Weights of a small transformer language model: 190M tokens.
Each number is 128 + 32 x the weight over the matrix's rms, rounded and kept within 0 to 255. Layers, rows and columns count from 0.

# layer 6 MLP up, 320x128, rms 0.145, rows 240-257, columns 0-127
[[137 156 128 118 112 165 116 123 105 136  74 154 114 161 109 104  99 122 179 148  51 162  67 107 141 163 176 104 183 187 150 158 105 169 151  98 116 134 166  93 135  97 108 138 135 132 105 101 107  85  82  90  96  93 112  77 151 152  81 129 164  76 123 118 110 186 119 120 110 133 139 134 149 177 111 149 113  67 140 178 130  76 175 120  85  57 159 142 115 194 128 134 137 116 117 100 112  96 166 190 123 138 106 120 121 116  41 200 115  98 101 158 125  74 108 133 100 133  77  76 102 190 183 123 149 157 126  97]
 [134 126  56  97 165 184 126 146  89 162 130 155  91 122 126 161 110 113 129 121 171 150 105  59 149  65 125  82 133 100  59 177 122  86 140 137  66 144 170 143 131  94  97  79 164 123 145  85  73 104 157 118 125 116  29  93 147 137 155 114  49  74 110 118 116 110 133 106 133  82 196 153  76 153 150 138 192 151 119 143 155 102 182 124 106 125 123 154 135  92 123 128 140 122 139 110 120 138 119 133 131 119  98 168  90 118 117 158 189  81 119 108 161  95 167 146 124  97 139 198 142 114  93 140 193 175 113 120]
 [159 139 105 150 199 113 133 117 103 199 102 183 105 102 157 152 168 141 109  80 136  66 186  99 185 123 124 143 113 121 133 144 149 120 119 150 143 149 139 101 115 145 137 157 133  95 151 131 101  95 154  87  97 117  53 145  80  98 126 108 134 101 154 120  81  52 129 162 107 116 165 146 143 146 134  88 161 110 105 144 255 133  99 124 134 127 123 125 142 153 101 117 119 124 139  93 139 201 164 145 122 137  94  96 128 114 199 114 134  85 111 135 154  95 172  68 167  55 122 168 118 138 140 155 122 184 119 117]
 [110  98 172 154 136 133 123 141 121 121 131 170 171 123 120 174  94 131 129 178  82 164 107 128 111 110  27 154 113 139 105 101 148 102 115 169 125 105 147 175 140  85 165  92 154 123 165  98 200 177  99 188 201 121 127 161  97 183 187 150 109 105 132 138 187  98 134 156 120  94 113 141 154 103 118 197 181 135 163 130 136 140  91 125 121 183 147 137 148 151 161 144  73 153 155 104 149 144 125 112 117 128 146 117 120 153  73 117 123 158  83  99 153  99 167 165  91 135 125 131 158 133 163 135 123 153 123  69]
 [167 196 148 114 105 148 144 168 119 108 115 136  81 152 145 135 139  55 141 163  72 170 139 140 106 107 215 144 130 141 119 101 172 206 113  95 138 122  89 137 150 152 126 143 117 142 126 148 169  83  97 115 139 107 126 178  82 129 193  96 171  91 142 144 155 139 109 146 112  84  42 121 107 168  84 151  87  93 199 182 132 122 122 122 122 179 156 156 115 119 100 134  73 195  89 135 151 112 130 103 141 133  53 138 142 119 166 103 102 139 208 158  72 145 120 136 109 112  66 140 102 133 168  96  42  67  91 130]
 [120 132 157 143 119 206 216 125 117  90  81  76  48 138 132 108 114 181 114 104 153 120 178 125 146  87 161  77 120  91 131 205 107 125 155  65 161  78 125 163 171 102  85 165 134 141 109 171  81 123 147 123 144 117 148 125 162 178  90 144  97 150  93 113 140 134 184 135 107 170 128  97 117 143 145 119 103 138 116 117 202 161 104 100  73 139 146 113 148 123 121 109 122 182 108 175  93 149 164 140 130 177 189 116 118 130 150 164 101 142 130  89 154 162 131 151  92 173  80 136 120 139 137 111 117 119 114 158]
 [161 122 108 118  83  96 109 140 130 185 122 108 168 138 109 129  81  67 105 133 201 152 137 163 172 150 194 181 130 175 154 123 144  77 109 104  94 112  83 117 159 138  95 163 141 134 106  70 140 119 145 200  92 152 170  60 130 103 136 138 140  71 188 151 115 142 129 102 100 105 114 132 114  92 118 187 132 112 133 111 132 168 162 163  66 119  74  74 145 118 161 167 119 170 133 142 137 117 117  28 166 167 120  96 125 143 105 169  90  73  61 126 154  98 134 126 151  84 155 110 135  75 155  75  80 125 120  94]
 [113 129 132 127 155 125 144  73 107 157 131 111 108  78 133  77  73  89 184  55 130  70 100 133 109 130 172 102 110  76 124 124 117 172 115  79 123 167  68  47 128 133 128  56 148 156 112 141 159 196 161 133 122 143 148 135 158 139 138 144  94 153 109 150 157 107 106 147 118 110  39 132 167  77 149 129 103 130 128 186 123 169 151 162  86 146 130  84 134 168 151 112 129 186 132 161 129 108 189 113 120  80 123  73 163 124 111  67  83 115 139  81  54 126 100 115 130 117 137 151 169 121 168 112 112 126  94 125]
 [118 151 124 145 103 178 159 136 128 123 128 189 147 126 190 195 173 188 139 178 127 162 123 129 139  85 141 103  91 134 142 157  84 108  90 199  84  78 128  86 230 132 105 135 114  97 159 158 101 126 122 179 117 138 147  75 165  97 116 103 156 166 160 141 163 161  93 109 142  63 183 172 145 189 119 189  93 170 154 146 121  98 164 141 121 119 113  98 134 127 124  92  95 115 152 117 108 124  49  91 169 173 158 151 107 127 148 133 135 115 155 174 146 124  97 116  68 107 168 119  45 139 116 148 144  53 136 164]
 [132 148  97  83 165  95  84 159 108 154 160  76 123 131 161  69 123 133 134 131 159 108 169 138  91 158 104 151 120 143  66 149 112 109  69 129 126 121 140 147 157  76 149 156 154  93 156  67 114 168 110 145 184 152 124 139  72 106 115 115 163 102  69 111  74 121 184 144 118 115 117 140 102 124 168 159 118 107  88 100 126 125 108 121 161 125 160 161 165 104 190 128 129 157 171 154 142 107 134 147  74  72 113  99  87 160 164 152 139 183 154 113 151 100  91 152 139 114 124 137 150 119 163  90 116  98 160  44]
 [106 157 149 154 132  93 202 105  78  92  88 125 124  88 139 134 118 118 116 102 183 117 144  97 105 155  67 127 145 116 122 120 168 196  42 124  95 135  80 135 145 141 112  77 148 117 143 106 101 172 144 140 147 169 162 106  97 121 118 123 159 102 105 147  93 159  98 119 107 104 116  80 129 102 115 123 149 129 170 105 115  82  87 113 166 134 176 169 167 131 148 162 161 128 183 174 137 142 142 102 117 135  99 137 130 118  75 162 158 158  71 110 168 116 120 145 155 173 172 170 148 157  89 128 107  24 147 151]
 [ 65 178 111  98  68  90 141 125  83  68  78 132 102 153 143 171 144 134 116 148 141 125 122 141 154 125 127  99  91 130 188 134  45  96 149 132 111 159 143 189 160 141 147 143 167 142 135  97  64  91  71 186  82 132 139  89 129 137 151 101 139 153 133 112 103 135 148 129 130 136 134 141 115  98 116  86 169 171 134 198 138 126  86 126 122 113 149 160 143 111 134 103 144 123 158 108  87  88  62 140 158 102 131 109 195 126 170  83 154  90 156 157 113  91 110 128 193 111 106  58 110  98 119  93 152 149  94 110]
 [142  94 150 123 119 134 150  91 104 119 123  98 149  56 134 126 145 143 158 135 122 139 152 125 101 120 129 156 113 117 120 157 117 165  58 156  91 143 187 125 131  82 100 169 170  86 149 171  57 137 169 112 124 116 148  98 145  66  80  69 148 168 107 181 199 126 107 159 112 192 147 101 128  85  70  57  96 139 145 115 136  90 138 113 167  89 117 130 171 194  88  51 226 150 130 155 120 143 100 169  77 120 116 126 159  82 119 153 114 161 116 143 155 160 115 144 117 129  99 144 107 126 125  77 139 110  98  98]
 [145 142 150 120 146 187 109 101 141 128 162 148 161 149 142  86 159 106 155 121 150 151  86 144 151 100 174 187 125 102 111 142 138  86  64  98 146 104 166  94 127 103 161  94  51  74 202 120 110 164 167 160 107 165 179 116  73  63 140 114 144 113  84 130 132 155 133 117 161 163 152 117 194 168 138 104 158 159 124  83 159 181 209 105 108 118 160  81 143 140 111 141 115 109 169 113 117 110 101  96 159 114 147 116 165 107 164 105 108 163 119 109 125 144 130  99 138 136 101 163  83 131 116 115 122 230  88 122]
 [100 111 183 138 100 134 137  99 112 141 102 125 148 157 122 124 127  64 136  71 154 117 180 105 103 164 132 129 168 139  88 163 121 161 150 154 145 140 157 129  89  83 111 126 118 149 119 114 118 122 109 102 109  85 142 159 154  93 115  91 129 169 123 183 173 157  95  98 166 136 147 169  90  81  71 107  99 117  61 154 176 138 129 124 140 104 158 150 170 139 147 157 159  98 103 116 160  99 111 180  80 109  85 162 150 123 134 106 126 155 113 137  84 138  90 166 109 104 129 130  70 157  94 193 168 148  67 145]
 [134  96 136 146  86  86 133 117  78 130 155 124 129 176 177 142 192 136 154 151 110 164 147 106 139  97 140 120 153 120 134 186 155 128 184 156 134 128 148 141 172 150 141 121  66 109  94 101 142  83 159 127 163 165 112 117  90 141 170 160 116 151 127 136  74 161 161 105 138 131  93 132 135  63  82 189 117  90 141 145 136 184 132 112 125 105 111 134 156 103  86 114 112 106 114 161 127 135 100 149 114 137 127  81 144 100 134 181 181 141 140 120 145  78 140 202 185 175 122 149 135 125 205  88  82  59 176  33]
 [101 141 128 122 125 116 134 164 147 134 103 109 198 121 149 122 114 136  98 144  93 112 198 117 171 119 119 138 106 156 129 105 137 120 153 142 110  48 125 178  80 126 135  97 169 192 106 188 173 121 120 129 131 128 146 127 178 159 131 157 136  86 178 174 138 136 147 141 142 201 138 118 115 163 130 115  78  91 180 147 105 140 202  88 112 105 111  77 144 165 163 155 111 123 132 143 144 115 107 173 147 130 111 115 104 165 108 156 141 100 119 151 132  65 122  75 186 130 139 117 121 175 179 111  87 171 101  93]
 [161  81  82 203 100 128  99  73 138  98 158 146 153  74  70  73 140 183 117 118 164 144  96 107 128 142 102 128 115 110 131 162 202  84 129 180 141  62 113 166 127 109 143 109  88 143  47 132 115 126 162 124 149 163 169 145 128 112  92 125 167 160  72 138  85 160 113 132 135 130  86 109 131 119 143 188 159 156 108  83  36  88 154 174  84 105 117 106 141 102 181 180 121 138 124 153 117  64  73 169 157 168 182 136  89 171 141 125 105 130 111 108 139  88  88 163  99 103 167 112 152  49  98 114 114 115 116 122]]
# layer 6 MLP down (transposed), 320x128, rms 0.133, rows 240-257, columns 0-127
[[123 138 127  89 137 134  85 118  63 163 129  99 112 119 166 122 173 167  61  90 107 149 125 125  64 147 187 110  86 146 100 118 134 131  86 137 119 141 133 100 145 111  98 157  84 173 155 132 137 141 139 144  70 154  85  96 194 149 129  82  93  79 133 153 139 104 105 108 125 142 134 153 146 100  94  90 108 142 114  43 119 173 125 177 131 118 120 142 192  92 123 172 142 191 119 114 156 165  99 105  98 150 142  96 110 112  52 113 167 145 100 161 138 135 118 137 124 112 100 121 116 132 117 206 147 114  87 121]
 [178 120 133  85 138 105 135 135 145 137 180 139 130 136 165 109 108  89 124 117 140 109 134 162 135  75 145 181 153 185 175 117  62 169  45  99 126 140 119 124 164 173 125 102 112 139 115 162 142  98  83 102 144 145 140 100 122  98 130 131 152 125 141  55 154 170 120 146  91 124 126  81 120 136 130 103 114 109 148 145 153 185 178 146 107 117  75 160  86  82  98 102 100 136 115 123 123  65 181 114 178 187 152 112  96 132 109 135 133 168 183 166 115 101 164 114 123 126 187 141 138 203  89  64 139 127 157 119]
 [ 97 132 105 110 150 166 115 122 107 160  67 142  71 103 127 132 155 103 122  81  99 148 123 153 176 125 176 117 106 170 143 143 141  95  85 100 141 138 172 118 133 122 136 119 193 142 145 173 106 128  90 141 120 154 160 166 150 192 145  48 142 167 189 117 105 118 129 150  99  71 144 135 140 106 118  74 177 151 155 151 172 161 133 111 211 156 151 142  84 103 128 106 136 145 108 199 136 148 131 105 215 139 144 143 158 160 150 197  77 145 140 142 148 153 124 143 134 110 115 137 167  90 132 137 141  91 147 186]
 [132 138 116 156 166 144  90 156 155  69 136 124 127 132 122 119 145  77 122  96 124 154 174 146 145 109 108 107  97 124 104 100 122 102 181 139 125 125  34 162 187 179 120 142 112 152  98  95  86  94 144  55 110 135 165  59 117 139 136  98 141 111 119 151  64  85 134 125 105 139 134 159 161  98 150 143 104 147  96 114  86 113 106 142  51 104 132 110  78 101 172  86 117 194 130 110 114 127 170 176 153 159 122 132 118 124 120 139 120 148 110  96 144 171 137 174 135 103 159 136 105 141 130  82 115  89 163 175]
 [168 100 129 170 160 110 108 181 175 187 137 184 107 103 129  76 127 103 128 168 117 117 153 162 120  90 107 114 122 133 171 121 100  95 162  54 149 133 154 111 119 155 100 160 140 128 137  93  33 161 127 116 116 146 135 115 151  93 132 184 184 101 104 149 127 145 216 133 139 185 134 146  83 119 101 114 166 148 134 115 123 157 141 101 103 118 175 167 155 147 102 115 148 154 146 129 116 137  91 103 161 120  99  49 111 159 163 126  97  93  64 129  90 113 211  74 102 118  96 139  92  66 147  73 140 186  96 154]
 [177  98 114  98 114  80  78 148 119 121 149 135 137 181  97 132 108 180 129 117  75  88 137 140 137 185 115 133 255  88 150 141 133 133 112 105 200 111  77 121 150 152 105  37 164  96 130 151 130  78 148  76 117 172  87  52 155 142  76 111 171 177 120 141 104 133 154 118 112 118 115 105 109 171 110 170 123 122 155 143 134 108 104  94 120 116  93  98 142 145 131 144 180 134 128 131 108 112 185 129 175  79 130 128 112 128 152 133 132 109 166 111 102 130 145 141 136 115 102 192 123 133 156 112 117 134 143 150]
 [152  83  78  98  85  87  80  64 110 102  90 109 162 149 122 106  77 130  91 193 102 172 165 195 140  84 189 102 111 146 135 174 105  66 143 113  74 145 103 113 124 187 101 162 148  64  89 101 144  83 120  88 182  83 175 163 166 134 132 119 133 141 185 132  90 133 115  98 117 136  91 104 101 169  36 168 130 116 121 157 124 187 166 143 125 150 119 136 109 161 110 152 115 150  91 165 136 155 113  52 213 117 161 132 101 159  51 150 138  58 148  94  75 113  46  88 158  94 101 155 102  89 109 129 104 111 140  57]
 [177 126 115 142 109  99 127 197 112 155  79 111 134  82  98 126  89 171 123 132 117 171 101 155  72 106  85 167 141 130 127 153 126 147 165 122 119  98 100  99 107  91  69 100  77  73 166 144 151  96 108  66 113 136 117 138 123  82 160 133  94  82 148 108  95 176 136 170 183 180 148 136  95 171  75 140 182 126 126 170 106 176 148 107 155 103 123 107 147  94 111 174 141  70 180 151 108 166 136  86 134 124 116 138 167 105 145 130 128  46 137 107 153 103 113  61 129 102 158 116 113 155 146  82 127 121  92 159]
 [ 97 131 117 123 103 176 144  81 158 106 128 109  90 141 142 189 166 187 113  98 109 103 151 141 127 140 168 148 126  96 147  82 173 127 161 161 126 127 177 102 139 115 115 135 161 103 108 116 108 125 152 119 112 117 148 128  92 189 152 113 134 120  93  62 150 160 188 100 120  93 102 133 197 172 162 125 150  83 120 125 159 107  58 137 139 211 179 124  98 123 156 106  96 126  54 169 108 144 112 138 129 113 143 114 115 151 152 127 113 166 122 111  88  25 137  97 167 119 190  90 171 137 172 193 175 165 136  99]
 [130 115 125 155  72 136 116 128 184 114  82 106 135  85 143 167  79 150 118  83 107  84 118 145 152 120 113 140 134 110 120 131 114 160 156 145 160 105 121 135 132 146  89 120 102 148  50 156 130 207 102 121 116 109 101 133 157 162 113 117 134 107 133 109 104 134  76 126 170  94 162  97 139 116 128 143  61 196 129  94 142 167 136 170 124 165  98  91  80 208  75 129 160 143 174 162 120 122 155  88 201 179  88 164 145 152 131 124 128 105  90 160 124 130 154  88 152  84 143 186 108 115 127  96 118 132 131  69]
 [ 77 146 112 137 131  97 133 118 149 178 138 116 125 138  87  89  88 165 103 164  96 148  88 104  93 185 101 117 167 139 162 139 141 111 145 129 160 153 162 151 120  76  97 174 151 161  99 120 133 118 152 144 108 108  96 190 151 151 163 142 140 148 107 158 131 154 145 142 172 132 186 100 128  90 100 136  93 138 171 178 121 115 158 135 174 145 122 159 139 138 136 154 146  62  98 106 119 134 153 137 106 143 160  88  72 168 103 120 112 191  87 126 134  94 112  34  98 141  70  77 120 143  82  82  57 109  53 105]
 [171  97  87 134 142 155 106  99 123  97  99 125 173  99 107 113 107 180 146 148 181 149 113 139 168 125 152 128  89  72 118 114 113 116 128 108  81 115 113 176 135 107 144 123 135 136 140 132 175 111 197 113 100 130  38 173 108  56 121 120 120 131 130 105 110 167 172 103 157 121  84 200 171 109 127 158 114  80 125 190  97 112 122 119 154 143 115 148 101  50 109 153 150 155 145  93 189  87 138 152 103 123 103 120 131 178 152 120  97 151  43 106 148 111 177 150 106 122 134 140 139 130 123  65  69  81 146 111]
 [128  96  88 163  86 112 156  93 111 179 136 114 160 178 105 105  86 255  94 186 134  95 153  74  93 162 135  80 175 114 103  97 117 137 191 142 110 143 156 113 113 112 114 155 167 132 109 118 145 152 100 108  90  79 116 121 128 104  85 118 140 121  90  99 144 123 118 133 142  89 139  81 140 145 140 113 110 117 155 160 122  85 156 116  99 170 126 103 167 177 177 153 127 127 124 135 126  95 117  95  62  59 141 123 137 117 133 156 134  67 160 156  80 164 133 182 134 208 125 156 120 106 137 103  62 150  92 112]
 [138 116 169 172  71 125  68  69 181  81 159 122 127 112 130 120 109 101 143 143 129 132 161 177 129 141 115 127 117 146 102 111  75 134  71  52 150 143 136 170 112 160 138  69 109 113 131 156 155 141 136 181 179 111 150 134 148  72 118 105 101 173 139 120 118 151 147 105  98 124 140 179 159  97 129 121 143 156 195 145 173 162 125 121 145 139 107 163 148 175 127 156 209 154 136 102 142 103 137 127 109 125  91 171  87 108 152  68 138 141 125 160 169  71 116 145 138  78 126 127 200 111 144  75 157  77 100 172]
 [136 143  82 124  30  59 115 168 147  74 131 178 103 105 102 114 164 123 148 112 154  83  79 101 162 118 131 145 118 130 156 134 158 139 156 155 152 136 111 134  99 187  95 101 156 189  97 128  92 139 143 106 150 165 106 148 146 162 127 120  91 133 133  90 150 141 142 150  87  85 115  93 109 121 112 116 119 148  97 116 148 124 139 143 119 140  97 134 102 160  88 130 130 124 128 136 120 178 146 188 108  99 126  89 110 182  50 145 113 107 170  95 151  27 147 184 148 161  87 105 121 126 140 124 111  83 175  73]
 [119 122 136  86 107 148 123 135 101 111  90 143  65  98  61 148 158  99 132  74 182 145 148 164  91 102 153 139 136 121 149 169 121 144 118 102 114 107 165 132 138 199 132 163 125 173 151  76 113  88 167 177 109 105 118 130  90 115 118 102 158 164 135 152 148 136 135 207 128 133  39 123 125 161 175 136 127 100 107 176 148 152 169 153 153 131 207 123  66 126 173 153 102 113  95 127 101 101 177 131 112  99 126 136  64 108 170 151 106 106  69 139 126 145 151 114 175 201 137 198 137  80 154 143  91 163  89  80]
 [126 120 144 101 122  95 148 161 123 121 144  94 170 109 157 122 129  96 138 185 100 160 131  88 101 197 123 113 119 130 162 105 153 107 147 119 138 151 116 167  96 126 111  93 143  62  87 156 146 135 113 153  81 135 129 157 108  67 162 148 161 111 146  84 117 160 172 126 138 149 172  97 118 134 134 151  97 139 140 104 132  89 127 123 121 113 170 108 170 155 141 137 145 191 107 137 121 152  78 145 152 136 107 180  67 142 108 105  88 122 201 188 137 229  64 113 164 132  84 134 129 137 105 114 126 157 190 118]
 [194 148 133  91  93 104 191 160 115 143  90 130 118 164 106 134 112 142 123  79 172 102 174  94 124 123 135 140 128  94 123  57 111 150  92 157 177 178  74  90 141 101 123 140 106 125 130 163  99 180 114 154 151 136 110  81 136  80 162 141 145 103 142  91  96 197 144 187 160 143 135  86 148 140 169 160 169 132 105 155 117  85 122  97  86 192  86 133 111 199  82 117  82 164 100 122  92 138 144 111 116 108  81 136 131 137 212 141 106 147  78 128 121 154  61 111  79 113 163 124 161 146 179 142  98 186 112 144]]
# layer 6 MLP gate, 320x128, rms 0.152, rows 241-258, columns 0-127
[[147 136 160 107 127 124 118 131 145 105 132 115 148 125 124 108  66  70 136  86 159 144 123 139 121  83 177 181 131  95 174 128 106  87  97 125 127 145 190  88 107 107  93 100  75 186 116 113  76 137 125  58 193 112  86  54 120  79  95 145  88  91  87 153 146 147 160 100 170 115 141 134  55 113 106  70 141 107 125 138 105  96 136 128 149 137 112 151  91 141 120 193 125 144  77 147 128 106  93 167 180 154  86 130 163  93 142 157 190 143 180 170 199  58 182 104 171 167 138 144 140 149  75 113 137 122 138 143]
 [107  80 129  76  91 108 183  88 167  71 141 173 138 130 121  78 153 145 121  77 114 124 100 111  99  75 127 148 101 129  98 140 115 125  89 149 175 110 184 154 134  92  49 110 100  91  93 134 122 128  82 111 179 142 153 134 131  46 187 121 131 146  89 155 106 132  90 135 105 152 147 133  71 189 114 102 101 101 163 138 207 174 130 157 116 112 138 139 157 172 139 165  53 134 105 148 165  72  99 143  96  77 127 110 148  81 213  78  93  28 130 134 130 135 115 127 158 124 114 123 152 106 100  81 125 133 121 129]
 [138  90 182 135 131 136 161 118 184 159 123 136 170  97  65 113 124 117 160 123 135  97 113  67 118  71  72 140 144  82 129  84 167 100 122 187 100  96  98 125 182 186 168 138 142 119 140 109 161 170 161 155 165  84 131 116 104 124 125 144 126 108 134 168 148 136 148 122 129 119 150 149 145 100 143 183 128 128 146 167  81 153  69  82 165 150 112 119 107 191 139 167 106 131 184 146 140 165 141 164 104  90 140 164 110  85 151 142 187 121  69  86 157 122  87 209 116 147  94 109 141 118 140  95 144 128 109 136]
 [107  98 124 164 107 126 147  83 178 102 184 103 180 136 189 176 163 163 101 110 125 191 127 104 158 142 101 119 116 109 162 128 179 118 172 184 164 150 160 103 119  98 123 157  91 148 157 172 148 124 164 148 108 146 183  98 182 133 102 141 144 146 118 164  68 147 153 150 139 167 168 104 123  90 154 171 183 130  61 113 147 108 178 134 165 126 110  78 119  99 111 177 145 153 166 124 150 156 192  83  97 116 195 124 161  79 101  93  87 124  97 165  89 124 156 186  88 118 116 160 212  97  88 135 109 101 152 137]
 [108  90 138 147  86 145 143 111 129  80 115 117 146 134 162 156 144 125 150  79 113 125 127 155 107 142 139 183 161 122 120 105 167 110 163 158 103 129 109 116 146 125 135 110 155 122 147 117 158  53  93 173 139 139 137 156 122 149 126 106 146 188 123 128 183 120  76 115 124  85 167  98 129 146 125 167 104 202  75 143 151 147 131 118 177  95 140  84 148 132 109  92  68 121  97  43 108 174 136 161 169 119 141 104 105 182 137 121  97 120 216 161 104 134 176  97 149  83 205 140 123 170 129 143 176 144 110 136]
 [ 91 128 177 141 144 108  89 144 155  99 139 121 156 118  69  57 126  56 144 162 143 105  97 121 124  96 156 131 104 124 115 117 109 113 152  97 192 131 105 120 150 126 138 100  95 109 106 116 124 110  84 152 184 169  91 127 137  84  89 142 162  88 108 129 173  88 134 159  92 166 131 120 108 153  79 143 150 131 146 146 148  61 103 112 102  65 114 153  72 113 138 113 136 146 125 128 191 162 113 163 171 165 171 125 171  79 137 122 112 226 139 155 113 119 158 203 114 154 178  83 194  97 203 127 140 160  84 116]
 [132  97 153  79  90  77 122 101 159 101 114 148 116 119 132 121  98 104 180  62 182 150 122 214 135 183  90 162 127  69 111  97 106 110 178  87 154 252 121  81 165 170 130 132 117  84  98 188 156 124 140 128 130 114 140  95 143  83  99 137  99 142 152 129 120 110 102 101 109 126 116 125  92  89 149 135  94 115  90 140 148 129 111 108 142 169 160  88 142 139 135 178 172 129 138 161  92 134 178 111 102 127 140 164 115 126 140 132 120  82 130 172 110 144 169 121 126 166 141 124 189  86 169 104  97  92 119 114]
 [177  51 135  77 104 145 158 160  54 134 147 143 112 124 208  93 114 117 104 166 118 102 111 119 198 113 136  94 154 100 176  88 150 150 130 123  83 134 103 179 141 152 102 132 125 129 137 112 128 105 116 113 134 146 113 115 168 100 161 110  99 158  43 162 135 138 152 137 155 106 104  82 116 138 117  83 159 114 146 123 143 142 111 126  86 239 163  60  98 193 108  86 129 119 117 163 121  87  87 140 143 143  84 146 157 123 138 118 102 150 164 127 106  91 104 136 176 160  63 130 172 162 158 167  82 159 175 126]
 [150 110 152 129 150 123 175 122 137 140 137 148 132 128 145  91 163 176 134 182 189  91  99 128 127 176 139 138 142 160 132 156 159 126 144  87 142 135 133  58 132  92 131  64  81 110 148  94 157 107  97 124  97 168 196 135 161 119  98 135 149 175  86 131  69 171 128 155 103 170 110  93 124  87 137 102 115 125 122 178 122 122  90 101 111 148  66 102 117 185 205 152 147  82 127 137 157 153 165 126 105 108 201 132 143 156  98 130 118 140 113 132 167 128 167 160 138  94 199 163 187  85 113 172 163 135 212 110]
 [167 117 125 138 150 114 135 128 127 154 138 100  53 133 140 128 114 149  20  57 130 114 111 150 163 113 119  74 178  94 197 156 131 141  94 111 161 132 118 114 154 134 168 175 117 108 150 116 123  90 159 141  92 122 201 205  99 136 106  96 121 189 112 115  90 135 116  89  61 124 174 123 189 149 120 107 117 165 171 149 176 121  68 136 146 151 103 100 122  85 140 137 159 138  89 142 110 106  98 122 130 116 171 129 129 133 157 128  62 124 116 123 104 154 107 162 156 128 123 159 115 176 188 171 114 108 124 108]
 [ 62 143 103  88 120 127 104 157  49 173  66 142 132 124 206 153  96 169 112 152  92 115 143 189 175 100 144  42  73 146 113  51 146 130 161 110 152 169 156 202 159 143  89 119 154  93 118 144 125 123 178 158 100 114 120 113  78 161 159 104 110 125  54 185 114 174 144  92 165 108 129 185 147 152 133 130 117 161 146 139  99 128 136 113 129 126 168 157  78 130  46 140 166 148 141 147 134 136 111 133 118  88 156  91 141 155 126 132 112 106 136  79 136 110 176 128 157 145 153 113 130  83  69 106 164 112 109 113]
 [ 53 118 127 118 153 121  98 137 184 197 168 150  60 149 126 147 167 133 115 213 142 151 180  62  72 111 151 161 133 124 109 107 148 164 180 128 141  48 149  85 100 173 104 174 137 148 119 117 146 140  92 184 141  55 157 157  89 112 175 105 120  90 126 115 105 132  83  97  98 162 110 130 169 165 136 127 105  81 152  82  79  69 113 131  68  94 148 142 116 126 148 138 113 144 134 151 133 134 125 143 153 108 179 151  80 137 140 138 107 149  85 131 108 168 131 142 134  51 102 157   1 138 139 111 160  85  94 125]
 [143  71  83 149 199 115 151 142 127 127 114 102 127 100  88 103 124 152 158 116 128 149  95 101  90 143 130 132 157 139 109 159 113 143 145 103 157 119  94  48  77 142  87 140 160 126 110 177 108  96 134 151 166 108 139 119 149 120 136 135 155 136  93 155  67 129 167 124 182 104 122 144  96  90 207 142 118 119  90 122 157 142 100 122  78 128 205 135  54 113 102 137 113 110  97 129 149 101 141  96  95  97 132  82 193 146 100 125 120  94 146 145  66 121 185 134 136  96 112 106 130 133 103 155 136 133  74 107]
 [113 137 156 121 117  74 106  99 122 156 194 142 164  79 163 121 134 149 170 107  73  84 121 119 102 126 160 140  87 107 176 114 132 158 109  67 123 108 156  78 131 162 173 108 126 161 132 129 151 121 123 141  96 127  82 160 155 115 124 154 143 133 160 163  79 146 161 144 131 141 109 113  97 132 114 123  91  94 120  84 102 117 111 190 118  81 106  87  92  65 147 162  84 120 125 134 105 164 119 108 148 120 149 125 106 177 187  79 133 124 123 113 202 133 157  98  89 158 122 123 150 115 142 102 135 115 135  95]
 [207  77 182 152 119 145  66 180 142 129 128 137 107 118  97 155 142  81 169 146 101 143 117 157 161 134  74 134  72 164 122 155 130  93 147 109 110 188 118 106  61 232 141  85 176 102 162 161 183 173 106 151 142 184 174 115 125 130 193 151  94 110 136 125  83 165  88  67 101 158 123 116 148  72 115 117 152 131 148 155 141 165 115 156 147 126 145 119  56 119 161 160 104  99 134 188 139 130  96  88 140 118 175  69 148 113 159 164 145 133 142 109 131 129 134 122 137 146 126 100 138 126  51 137 121 139  98 135]
 [163 118  89 168 123 144 122 184  96 109 134 105 192 139 112 110 164  91 114 167 152 115 149 143 145 145  86  92 142 131 142  79  77 112 135  96 155  88 211 147 192 136 103 161 147 129 115  95  69 109 150 138 146 133  93 113 182 144  75 108 104 133 102  96 154 116  99 142 201 107 129 125 132 177 180 165  94 180 125 169 127 106 123 104 162 144 110  68 186  90  89 109 131 116  96 132 121 136  88 131 102  96 135  73  59 143 135 130  94 123 147 132 138 105 141 139 136  96 152 104 129 142 138 132 124 145 125 128]
 [193  97 110 171 161 129 140  99 100 140 137 182 172 198 143 107 107 131 123  81 182 132 117 106 208 186 167 136 101 130 151 137  98  93 110 148 140 185 183 102 121 141 112  97  91  93 121 154 148 141 190  85 132  81 129 117 113 101 173 147 161  98 102 135 110 126 141  97 170  84 230 132 176 162 143 137 123  82 101  40  98 158 105  76 153 115 157 127 112  96 118  94 168 158 163 145 112 150 110 153 127 221  89 128 104  82 146 112  64 191 146  96 104  57  94 111 101  86 119 112 128 103 124  64 110 106 137 127]
 [106  92 110 142  93 162  98 111 135 218 111 103 120 116 169  90 146  86 103 108 121 122 138 162 141  88 111 200 163  94  85  99 148 122 125 169 143 160 153  92 130 130 173 132 144 104 177 177 165 158 135 127 122 133 150 218 107 136  76 115 140 185 124 125 133 156 159 105  91  96 134 131 173 177 104 151 102 149 162 151 147  70 115  77  86 121  80 142 166 191  94  80 147 120 126 113 152 148  67 110 152 141  52 142 163  55 129 128 152 105 110 177 166 113 153 131 104 109 167 173 149  93 124 158  86 149 145 111]]